{"n_layer": 9, "d_model": 512, "n_head": 8, "n_kv_head": 1, "head_dim": 64, "d_mlp": 1344, "vocab_size": 8192, "activation": "swiglu", "norm": "rmsnorm", "norm_place": "pre", "norm_eps": 1e-05, "positions": "rope", "rope_base": 10000.0, "rope_fraction": 1.0, "qk_norm": true, "attn_scale": 0.125, "bias": "none", "tie_embeddings": false, "parallel_block": false, "extras": ["capped logits"], "init": "uniform", "init_std_qkv": 0.0251, "init_std_o": 0.0, "init_std_up": 0.0251, "init_std_down": 0.0, "optimizer": "muon_variant", "lr": 0.00587, "lr_mult_o": 4.0, "beta1": 0.95, "lr_head": 0.00348, "warmup_steps": 71, "schedule": "wsd", "decay_fraction": 0.255, "decay_shape": "linear", "final_lr_fraction": 0.0, "batch_tokens": [32768, 65536, 98304], "seq_len": 1024, "doc_mask": true, "train_tokens": 665700000, "steps": 10179, "dataset": "wikipedia_en"}
Each number is 50 + 10 x the weight over its row's rms, rounded and kept within 0 to 99. Layers, rows and columns count from 0. The size before them is the row's rms in percent of the matrix's.

# gate: layer 3 MLP gate, 1344x512, rms 0.079, rows 347-355, columns 0-127
# up: layer 3 MLP up, 1344x512, rms 0.0848, rows 347-354, columns 0-127
# down: layer 3 MLP down (transposed), 1344x512, rms 0.05, rows 347-354, columns 0-127
gate347 102:51 51 44 39 61 55 56 57 59 77 54 48 55 38 49 44 27 66 55 36 42 51 42 56 51 46 72 69 37 44 49 48 38 37 57 42 62 28 71 46 58 58 39 40 57 45 45 55 54 36 66 52 41 45 54 43 48 44 56 46 45 60 51 39 55 44 68 50 28 60 52 47 64 45 46 50 41 56 52 54 46 58 48 45 65 51 40 45 40 57 54 54 40 44 50 46 45 52 46 40 61 55 35 58 63 54 47 54 58 41 39 52 54 33 67 51 35 62 40 36 46 72 49 51 49 56 73 44
up347 100:42 63 39 52 59 37 47 58 33 56 51 60 50 62 60 35 44 57 60 50 42 33 60 48 42 58 62 55 40 40 24 66 51 56 46 55 59 37 48 58 45 40 58 49 29 29 42 39 50 55 51 41 47 32 55 37 50 47 32 78 61 41 43 62 50 49 48 45 47 68 35 56 58 61 56 66 48 59 45 57 68 57 59 47 55 53 53 28 40 36 60 48 58 58 50 59 39 50 61 47 44 54 37 41 39 65 47 55 52 41 55 36 37 45 72 46 55 60 35 51 48 46 30 39 54 60 68 61
down347 102:46 59 63 62 55 63 63 32 41 43 67 56 38 45 36 62 46 37 53 54 59 42 54 46 50 52 39 44 59 48 58 50 62 61 44 61 49 53 43 50 54 43 48 57 68 37 58 41 57 63 46 44 47 51 57 46 52 52 61 51 56 58 38 57 49 53 38 37 23 41 50 55 57 51 50 62 49 56 51 36 62 40 51 26 23 31 37 40 49 58 49 57 41 12 31 43 67 58 41 58 62 29 49 61 43 40 57 44 55 65 37 42 37 41 41 67 58 49 59 67 34 49 58 52 32 32 38 49
gate348 105:51 52 35 51 54 58 58 61 58 48 56 22 64 56 45 66 48 49 42 51 52 42 63 66 49 45 60 52 61 29 45 64 42 38 40 53 46 65 63 55 61 50 49 50 20 50 43 43 45 51 62 31 46 33 48 60 53 48 48 45 51 59 52 44 46 66 59 36 50 41 54 54 46 52 49 53 49 52 52 61 45 40 58 45 41 66 50 53 59 59 52 57 53 41 56 70 50 47 64 49 54 50 52 61 63 43 35 27 51 28 47 48 52 66 50 59 47 42 55 56 54 36 57 47 44 49 61 44
up348 104:45 52 54 37 60 48 49 43 44 36 47 41 43 52 56 52 45 41 59 49 59 45 53 47 54 47 57 68 57 59 48 41 52 71 51 46 51 54 54 55 24 53 53 21 48 56 41 42 55 41 43 57 34 60 31 59 44 54 39 28 44 38 47 58 61 37 49 42 62 58 57 45 37 41 48 54 65 56 43 68 55 50 84 39 53 61 73 50 44 34 51 45 41 39 82 28 51 37 50 71 58 43 37 59 46 37 35 69 36 42 51 54 44 45 66 52 51 44 49 61 48 54 40 47 44 74 73 38
down348 100:65 51 52 35 58 53 27 47 52 60 45 41 45 43 48 51 45 61 53 39 51 39 44 46 40 51 40 33 51 55 52 43 46 23 47 52 60 34 65 46 52 34 54 45 79 53 48 55 35 64 41 48 51 48 43 65 49 54 56 38 55 58 66 56 38 37 51 54 49 32 57 44 45 57 67 54 47 31 30 37 40 53 44 33 46 61 41 58 48 43 54 63 63 62 41 67 42 53 53 68 64 51 64 60 50 43 32 28 70 59 55 45 54 51 49 39 42 43 44 33 58 49 53 48 52 63 43 49
gate349 100:50 52 62 54 50 63 58 54 55 53 42 55 45 68 40 41 52 62 52 60 57 50 48 74 70 60 69 41 54 44 46 70 38 43 44 46 62 56 56 55 44 34 55 56 61 54 55 46 70 51 41 49 54 32 58 38 53 55 57 67 42 47 56 47 50 59 49 53 40 53 38 58 53 31 50 37 37 70 62 50 56 53 52 57 65 45 46 62 52 51 57 57 46 51 47 43 50 47 67 63 53 50 64 36 53 64 68 61 52 47 57 53 62 46 68 42 63 59 50 43 38 70 63 44 40 45 72 51
up349 103:55 57 34 53 53 49 47 61 66 57 51 59 51 57 43 54 54 36 51 54 53 43 58 40 45 58 57 32 50 56 38 41 45 39 49 62 50 41 53 36 53 47 58 39 73 60 49 48 63 44 59 52 39 31 55 41 38 36 44 52 56 49 57 38 50 63 35 58 42 33 65 44 46 47 31 33 49 49 57 38 83 43 61 50 58 42 56 48 63 39 56 54 49 58 56 52 62 63 52 45 41 50 53 44 53 40 46 56 47 46 41 46 52 47 53 57 56 57 57 48 40 56 53 60 54 54 60 60
down349 100:66 66 51 67 74 47 72 53 46 77 41 38 65 63 55 48 66 76 38 53 36 52 52 57 44 56 63 63 49 51 47 50 37 42 56 34 48 51 38 73 45 53 50 43 62 55 36 24 51 62 46 45 53 59 62 29 34 41 61 51 35 33 49 51 37 40 46 39 48 45 20 60 46 65 58 52 47 44 64 51 45 38 53 39 30 75 56 51 47 55 40 29 48 50 47 59 55 47 37 51 41 50 44 42 43 50 63 53 56 43 68 47 65 47 40 47 48 47 44 55 47 47 32 54 69 60 59 47
gate350 101:59 51 48 39 50 55 45 47 47 56 63 34 39 48 50 53 35 53 46 52 37 33 55 40 47 55 73 60 66 32 33 46 54 47 41 24 48 58 45 41 61 85 64 50 60 39 57 60 35 47 61 61 54 54 55 53 78 46 61 45 47 49 59 41 58 49 52 46 39 39 52 51 47 45 54 50 46 58 44 37 55 60 44 55 51 57 44 58 45 49 48 37 65 46 42 39 38 51 55 39 39 38 58 41 63 58 73 46 50 52 54 54 52 55 51 54 46 42 41 55 61 41 28 65 57 58 56 71
up350 106:62 46 37 49 58 43 40 53 38 47 62 60 41 40 41 54 62 30 48 46 52 48 51 48 64 50 30 57 42 59 46 66 54 53 61 46 63 49 50 54 54 50 51 57 53 42 52 51 49 68 56 64 58 44 50 49 29 37 37 37 67 43 44 42 48 53 43 44 61 48 52 72 58 56 36 47 41 39 48 51 54 34 50 42 40 62 61 49 62 71 51 64 67 45 64 67 35 24 37 56 40 61 46 54 43 40 54 53 53 49 62 60 53 39 54 61 65 53 48 49 39 44 58 47 47 41 34 44
down350 100:70 42 61 44 48 40 56 44 59 43 53 48 58 60 35 44 62 67 39 42 35 57 48 49 33 60 47 47 50 66 74 44 51 35 56 63 76 57 46 60 29 55 38 42 51 51 49 50 38 33 24 67 57 44 43 53 52 61 57 46 52 55 54 46 41 41 54 44 57 65 45 58 40 49 55 43 55 55 54 40 43 68 52 46 60 32 58 57 66 42 67 37 32 68 48 45 55 39 50 60 43 26 48 54 58 54 43 42 59 64 44 53 43 46 52 50 60 53 29 45 44 60 42 38 54 50 57 45
gate351 104:46 57 63 62 66 44 42 43 45 49 41 45 40 55 40 40 60 55 43 41 56 22 41 47 51 45 50 49 51 48 58 45 45 65 76 45 48 50 59 33 45 57 41 56 62 48 55 53 51 60 58 54 43 41 61 48 72 52 43 55 50 52 52 44 63 59 66 41 55 55 60 52 59 34 49 44 52 53 56 38 33 42 57 28 57 58 46 54 52 45 45 58 58 40 51 54 59 31 53 54 59 73 48 41 53 58 48 41 42 42 48 61 52 44 49 60 50 58 43 50 66 59 53 46 45 49 45 63
up351 101:38 50 43 33 59 66 59 44 52 47 50 74 64 47 56 45 37 39 62 47 53 68 43 56 38 64 50 43 53 39 62 43 60 39 68 58 51 56 37 58 50 52 51 38 46 57 49 64 53 53 59 52 55 55 59 54 46 41 51 53 40 62 35 52 38 32 57 58 46 51 41 41 57 46 59 52 53 36 43 36 61 51 41 54 48 49 44 66 61 54 36 61 51 55 57 68 62 56 56 42 50 48 54 63 51 65 51 43 51 43 50 59 48 51 55 40 52 51 40 47 50 53 52 32 68 51 40 37
down351 097:42 42 53 78 51 58 55 35 30 52 51 56 75 54 58 50 48 43 49 34 60 57 60 62 53 66 67 35 59 37 69 43 31 37 55 38 53 39 49 60 70 54 49 32 58 41 37 53 50 42 24 50 38 39 58 46 38 61 54 38 57 36 43 60 47 58 38 32 43 60 64 41 62 51 38 48 43 63 45 52 44 56 51 46 44 50 34 52 56 60 62 59 55 64 41 51 55 62 65 36 47 58 49 53 57 68 45 52 62 32 50 47 58 43 59 40 63 68 58 51 36 46 51 58 40 57 45 47
gate352 099:46 56 46 64 54 34 51 22 30 57 42 33 71 51 41 35 44 67 54 45 53 48 55 30 46 53 67 54 52 51 55 37 45 58 55 43 37 62 65 53 61 57 44 52 55 65 38 54 53 50 45 60 46 65 61 42 57 33 59 32 49 45 62 54 47 55 52 42 34 58 34 54 56 53 56 48 37 47 57 50 52 38 53 57 55 59 43 44 58 48 23 53 57 43 50 52 51 58 57 61 36 40 40 51 58 55 60 56 62 57 66 74 57 53 61 58 43 55 63 44 40 45 57 69 54 38 54 50
up352 100:65 50 51 61 57 49 57 48 48 52 51 68 51 57 45 42 54 57 54 59 45 24 52 20 52 37 38 54 55 45 34 53 45 70 56 56 56 65 49 57 49 38 51 44 66 56 37 39 42 54 52 64 52 44 56 58 53 57 62 43 29 47 50 44 53 57 51 44 59 63 48 51 33 55 57 37 54 49 43 41 58 58 65 73 53 52 52 47 65 57 39 54 49 41 70 62 49 40 33 60 56 53 49 45 54 41 47 40 49 45 44 50 55 48 58 59 42 32 46 47 39 44 53 52 56 41 41 61
down352 101:52 60 33 58 57 55 60 39 45 59 52 47 67 47 39 41 42 62 64 36 60 50 32 36 46 26 52 46 53 64 69 64 51 45 48 53 39 42 37 44 53 44 48 64 67 62 38 37 49 32 47 70 44 58 45 52 38 52 55 50 42 58 44 74 41 27 62 43 54 46 47 64 45 66 54 53 44 39 49 58 49 46 52 48 46 43 46 49 64 51 48 47 70 53 60 49 45 47 48 53 35 58 39 44 52 45 40 60 52 37 35 42 58 70 43 58 42 63 50 44 41 39 53 59 54 51 63 61
gate353 095:55 41 39 61 61 58 66 69 51 55 42 49 50 55 65 56 62 65 54 59 55 48 51 46 42 39 48 44 41 43 63 35 51 46 54 48 33 58 48 56 43 56 51 54 47 37 31 65 43 41 45 44 45 64 39 43 61 41 58 55 41 45 48 44 51 67 53 52 54 48 64 47 43 60 46 42 47 67 52 52 44 47 52 58 53 52 57 52 39 53 37 54 56 34 48 37 40 46 61 65 48 36 63 52 40 64 57 61 35 47 48 32 53 40 44 59 50 47 39 49 57 53 46 61 33 73 35 44
up353 094:55 54 42 52 58 68 52 44 62 24 43 30 62 54 49 58 42 57 55 37 41 50 51 48 51 57 49 47 50 52 63 49 59 53 36 63 57 40 42 44 37 43 40 48 47 52 49 61 62 47 51 50 73 56 35 44 45 50 35 36 61 38 32 55 46 57 55 60 59 58 55 59 50 38 47 59 53 51 51 49 36 60 41 64 56 57 49 66 53 57 53 35 61 57 62 48 41 46 43 61 56 52 49 48 39 60 59 30 47 48 39 33 39 43 41 41 59 36 49 61 28 43 59 60 37 61 37 43
down353 097:45 56 51 47 52 39 41 49 61 43 45 55 71 35 55 60 61 64 57 46 58 53 58 49 50 57 44 41 44 53 42 58 54 57 75 66 46 53 56 43 45 60 37 52 60 46 36 55 51 58 40 68 51 51 43 40 62 40 39 52 40 42 31 49 42 47 58 37 31 46 41 38 55 47 48 63 39 61 67 50 52 57 40 56 52 45 39 23 58 64 58 45 54 23 47 49 40 52 41 43 53 47 67 51 28 67 44 68 56 46 36 50 56 34 62 46 46 59 47 68 39 52 63 31 49 59 53 53
gate354 100:43 47 46 69 69 44 53 37 51 52 48 52 54 25 44 49 48 49 37 52 48 59 62 52 45 48 44 53 54 59 40 45 60 48 56 45 54 61 55 37 53 47 39 42 43 65 57 55 59 69 44 57 49 66 48 40 44 55 68 31 49 53 36 54 54 37 61 47 39 52 52 59 31 49 42 43 74 60 53 56 42 51 62 29 46 57 49 31 56 40 51 37 49 44 51 37 64 49 55 51 50 51 39 42 54 44 50 65 40 34 38 66 49 69 51 41 39 64 40 23 45 70 62 52 35 43 55 49
up354 098:53 46 45 40 45 45 48 63 55 69 48 48 53 61 47 51 38 49 57 45 38 38 36 49 45 69 65 36 60 46 53 65 49 51 62 56 52 53 58 49 61 57 40 51 37 68 39 59 47 47 39 42 40 61 42 41 60 45 25 42 42 43 60 58 40 73 53 54 57 67 64 52 45 49 41 17 38 45 65 47 35 24 39 56 58 47 37 45 42 58 51 58 39 64 49 61 59 60 42 50 60 68 50 40 51 40 59 52 50 45 39 55 52 43 56 49 49 45 33 48 52 43 63 60 36 50 54 55
down354 101:42 48 57 50 43 59 58 30 44 42 52 66 36 61 57 56 47 67 53 49 54 52 44 62 50 39 52 43 57 51 45 44 41 57 48 39 45 64 48 42 71 55 47 54 42 62 56 56 41 58 49 56 46 59 62 49 54 31 49 44 39 69 59 46 37 44 50 39 47 72 62 50 72 35 41 43 47 41 58 45 51 34 50 55 53 49 54 53 49 48 55 65 50 39 68 43 38 64 54 60 50 49 61 51 69 53 35 42 40 47 39 55 60 49 40 35 51 47 53 39 46 34 36 63 60 55 67 44
gate355 098:41 56 51 56 65 54 34 42 44 56 52 48 52 60 42 37 48 61 48 65 51 41 54 35 44 40 48 26 39 49 47 44 48 55 54 57 45 48 59 51 48 54 60 55 29 44 43 57 52 47 69 47 37 49 51 42 71 44 30 43 41 54 53 46 36 50 50 38 37 38 42 62 56 31 36 53 26 51 51 50 58 43 61 44 62 40 41 60 53 55 48 59 57 57 47 54 38 58 56 48 51 44 59 39 47 47 63 51 53 26 45 52 62 49 45 58 45 52 52 68 47 50 63 62 47 45 66 61